Part of a small language model's weights: value embeddings, 3034 steps.
Each number is 128 + 32 x the weight over the matrix's rms, rounded and kept within 0 to 255. Layers, rows and columns count from 0. Numbers have three digits each.

# layer 7 MLP up, 256x64, rms 0.292, rows 230-255, columns 0-63
179086145161133136153118164081111122160096107086119094062145155058167137116080071119109202084153139141114110146180127113117084154161059139150144178172168078147085130072101148142120186194153111
133157132133136149133127130190119119082179064095198126130085148140098169163134144150157145135160106196070155128162098083119107136076083110103153136159095078028139124146160177168072110116085145
082133177135179147099063182155104119103165121103178130109173142100075107068042101177158127128154173208144129098129168155094127168146097124123102059159206202074101101135120085132138178087122115
113155084106120141142067175146077051026123160117141147141150131096148132102110177179115170174078177148131078150124133134089115093084143124129124047125134113155130140105077084113128143155081140
113086173110134070104067177111148121130086075168125117098138156096131106131159135189154167100197099133115066127191155197097080156136081067138144114131142107140099114121161106139089161111140071
088132094196172125137113127095152155120141092174049109110129109089170165050106075152149147117150064133147109123129103124132114104110219181105124129121127065151120144210104176178107144083145159
077135128135135159095116172091157079161166103137144125125160129115159159124102092088152143165103164158147159117126164207140149112164065130087136096122104130148126109158128167150180084151097199
120156139148152082082122179186137112086082117117164118152113097151118105145130134159134110158157125146096113127110175157153195091152103179127084062178145137103167169128202140112064124112133149
139128186125128118170156128148175115085099097069183192187164204126114079183078161165133121167093137194123147142159099127126093154159138123207138164130122078092161163088207076096094138045124154
107100130111091186176132129069142102097107119164135097146110142137163115176135148080106112157122151144163166050152117110040158091102127103086191128150148149111134132193151139148118119130144128
161091096107109086141106121124132067110112109161100129123162134125109105162129164088111128045167149151102159170090126050127117138141150174084115124174124134095097114147145190246114157123078128
152073120158111093191157175114187153141090112078097124110130174108093120115092147102072142155084155131153045170165089113165147095121103173117155075174132116141135157077111162168168150149085140
109133162160088111109103185076098166121132060159156071119170126129127105084141173170200079104121100169103095076128167094168161108186082052146140094130117121123141142117134159084145104098106144
111133123165117112120084087143194125127111094030112132142174157169165144117134101175187111160066067148136086118125070095094131147123170102148135080126106117077124126126170200158132141128103144
114135153125071086121101080148135129122187156101091096150172168154113140111115139067160111097107133159184143152113097065130155153160140148109083144144125156113124124156089166118156095089195105
140115071174132085163108165112155161054131196194141137101097063108139132135144123037124122164097146135136088157130144130112175142135115125072124117145163146195166128081146101134129119081126126
072132092165091133170107149136114066125136157071132120074128087140098089185112132162132139095118167147121129108135075087074095115114127174143099168128122133100163117125109055157100176117060177
131117095154092069119168083185117082109120174130129115141116144122147101127069131120127107122169138144140190144112130154085147114173114095099113118051147141081134111142088107153094095131114155
094103049125164145113090140145167159112159066129164159137172116153146138081114140119156133127142091156095099115144157145167132196154133076085101098054095147114161129153078116141110105155120149
124168131115129062111104174179194111103184119104165059092119108117163138154148175124115102113107162090155139120150197065099142127143106106121087138140133100124114145100172140140112091099128101
091158099086178126085097115127139159131125154160133137104107135119123122233144086136189189151137116176124198086061095161123091132137104098125096140097189098098137072152147182142104218162057119
142134072185173154071088093106149200144142103113141108099151090177087153168112150130090179179141147156177137102019124133068118172119144131169156109155139182115143100128122109137106133114136131
063140116141116152137093118114136085118189166125089158123114177157154170206150117133137141165141170168114128125116150134152120117126116156089130159110102182146141178069125119118080152144090115
144181049125106054115183127148119194127126139140185140125162180062110134128123110117068089148099167106117149134136112102118099187164118113130103172114097135101139148165108121102137143148129141
142086169169104143097114073124116140125085105131145102162137123137184128140161153142143123135109146121069136187115148119123133125100135119117156128148085112121100183097102148173081090115121148
120059097110088152125141091162114133129107145095077153155127140104123106110155129107164160147134095134109126128116140091120134120169098179104119135154173058123211203078118076147134143125167153
# layer 7 MLP down (transposed), 256x64, rms 0.144, rows 230-255, columns 0-63
137085154121154221195117100147126130213146160101150138088119086223092145149101117129072135186128142145196133127130100088150154123110116138176151179105159070115129115109075127136144190162157129
133141145165201153123152195113102137171137106117106157129147192151103164101140141095113086173143141116030190121197160118138125150147143154122151178135118125087066106075161197184146181143084145
133164160063166156054144190119161101081097136200077164143118128158126139123159098133123089069123183131142122126125143124171065117120180071175118156150118166153092153154101095066113151116103095
130151171114099141117162177133117145165052082163168147121141116145121179127183097140092099145151107104147061160109109147123074136062130198153159169154150154102143155162142128113144144155086146
063131147136129126078125162059149136156087047086147145090139132104109104053139116176168152111175108088130164101114092099066178112114126143153148111115122189183077125127132127131187158149093144
094146180197137126153119165123148151160146109166145159087113106138172102070170109097101062136158084158134083160093133088198165109190129117137113104136146097098162105145087171089076146067179168
166078079119144114139169091137105151113080203106089123084146110170128170147162134170099129109101140068121114168162147175105077189076170128126141133170159120127119106124093117120094142076156139
130161122104083126121118174163118156177159132192167082167146130100104104083133128104105108146193156167105124105137136103108207119114140158087156192163143094087164194130131110103121104079109202
185101188064093142172204100169132086101108148071194173160102093156130076153112207154137153140104098166062112140215193141073200124154132115137161208123155081140191093086128118094144153037120130
099139091092165119146133076134159171196147103110091157133141124123119161136132093125141135106133176097148109151122139202128135087147120194122138066149124081138187204115110133093150112151113175
121083218111105118168147143163092117077158107183118095160176127164145129134141166083097069092117010112149131127084145096144164158139164126128127143138156132148107128163123150173091089153151133
102090101130107166062091150093060118183133117122123138139092090146136199134144143100140087147105139132129142142067170161128172154076151134114172158081166114104079117121140117182187200157111129
161114150156124106104139119113184141084110122138132117122158129117088137055176173180154192106075115132153116174139170184098145128182168128143132142156166128184150142110114123163170110155106145
046150155168140137139136103064087145092085141135121075115166182089186187139136097098173153111070135203114136103154119135098134147165148132126116070141143058101052146169169173080116108120072146
125098153141160174193183136128057130179101041127167190127126106156102116188117135134099105102136110133132144111095144083093099122095125106193160128146118135095180078132125083137092160194115113
131094134175142110129134119140117191086141152153141088120122112148119186142086112090091138170101122126094134193165144165168114095184156122138160098101146055059091055074133114132088129117100101
101175142184215142096127125102153115151156094048132140144123140117123126110150165162099092129124169133109103189161125129162102129148150154137151187131147117063138124131113075150127192155111096
086109167109194184125117169137116086159100125156171169135102144162166201115096145156077137087141140174176126089139101178113127136132150138118133156109155166123094093135122144081132119144079118
102090138141129151218123151163159136094135122120201132116192174101128146187162162120058181152072119111122109129195101083154108110150126148127130101093142107138125079126126121095119166114120078
112150171111164181118198101110194194157147145062087146141144120164120084110159152121111122126137118137183141052156118153105157128128141132140124154124148118111104088108099130092140074117145155
101114143125188187144131101147144158091111131128129132131093185145095113143130161164117120154010221127142161101062161055132128112209131113153125177085173124131086088118128089178165147141073052
142111087144135125112143187138129091132054096123108150168139136162151108152103174151147063167099111115099164126117134147148095105103113180183121193068121139130108099060139167084103127130094189
137135162174134067156131134119091106134141196180082123148132118162140170167066139123138120128096147144147079107112132115110171146123107114087140085123101161089127097094202104087106137163135147
131158097116150134096207112134097104131168141168113116109117175098048134140095128128095148084091105103095060092165107142113170114124153119157135119149132179121113217079152180137136099129176117
100134109098160136098099131134116088152099142130177136175110121140147114122125093155119130065106164148170136085159132187156166146143146158113162154123118157136174161118109114090139157122093166
133111123188119126142086126095089111142104173106095122136070092113142128094165132143111097114129073121136121117104148130132177054131198149151108127115130140110100142091146147138144102115039172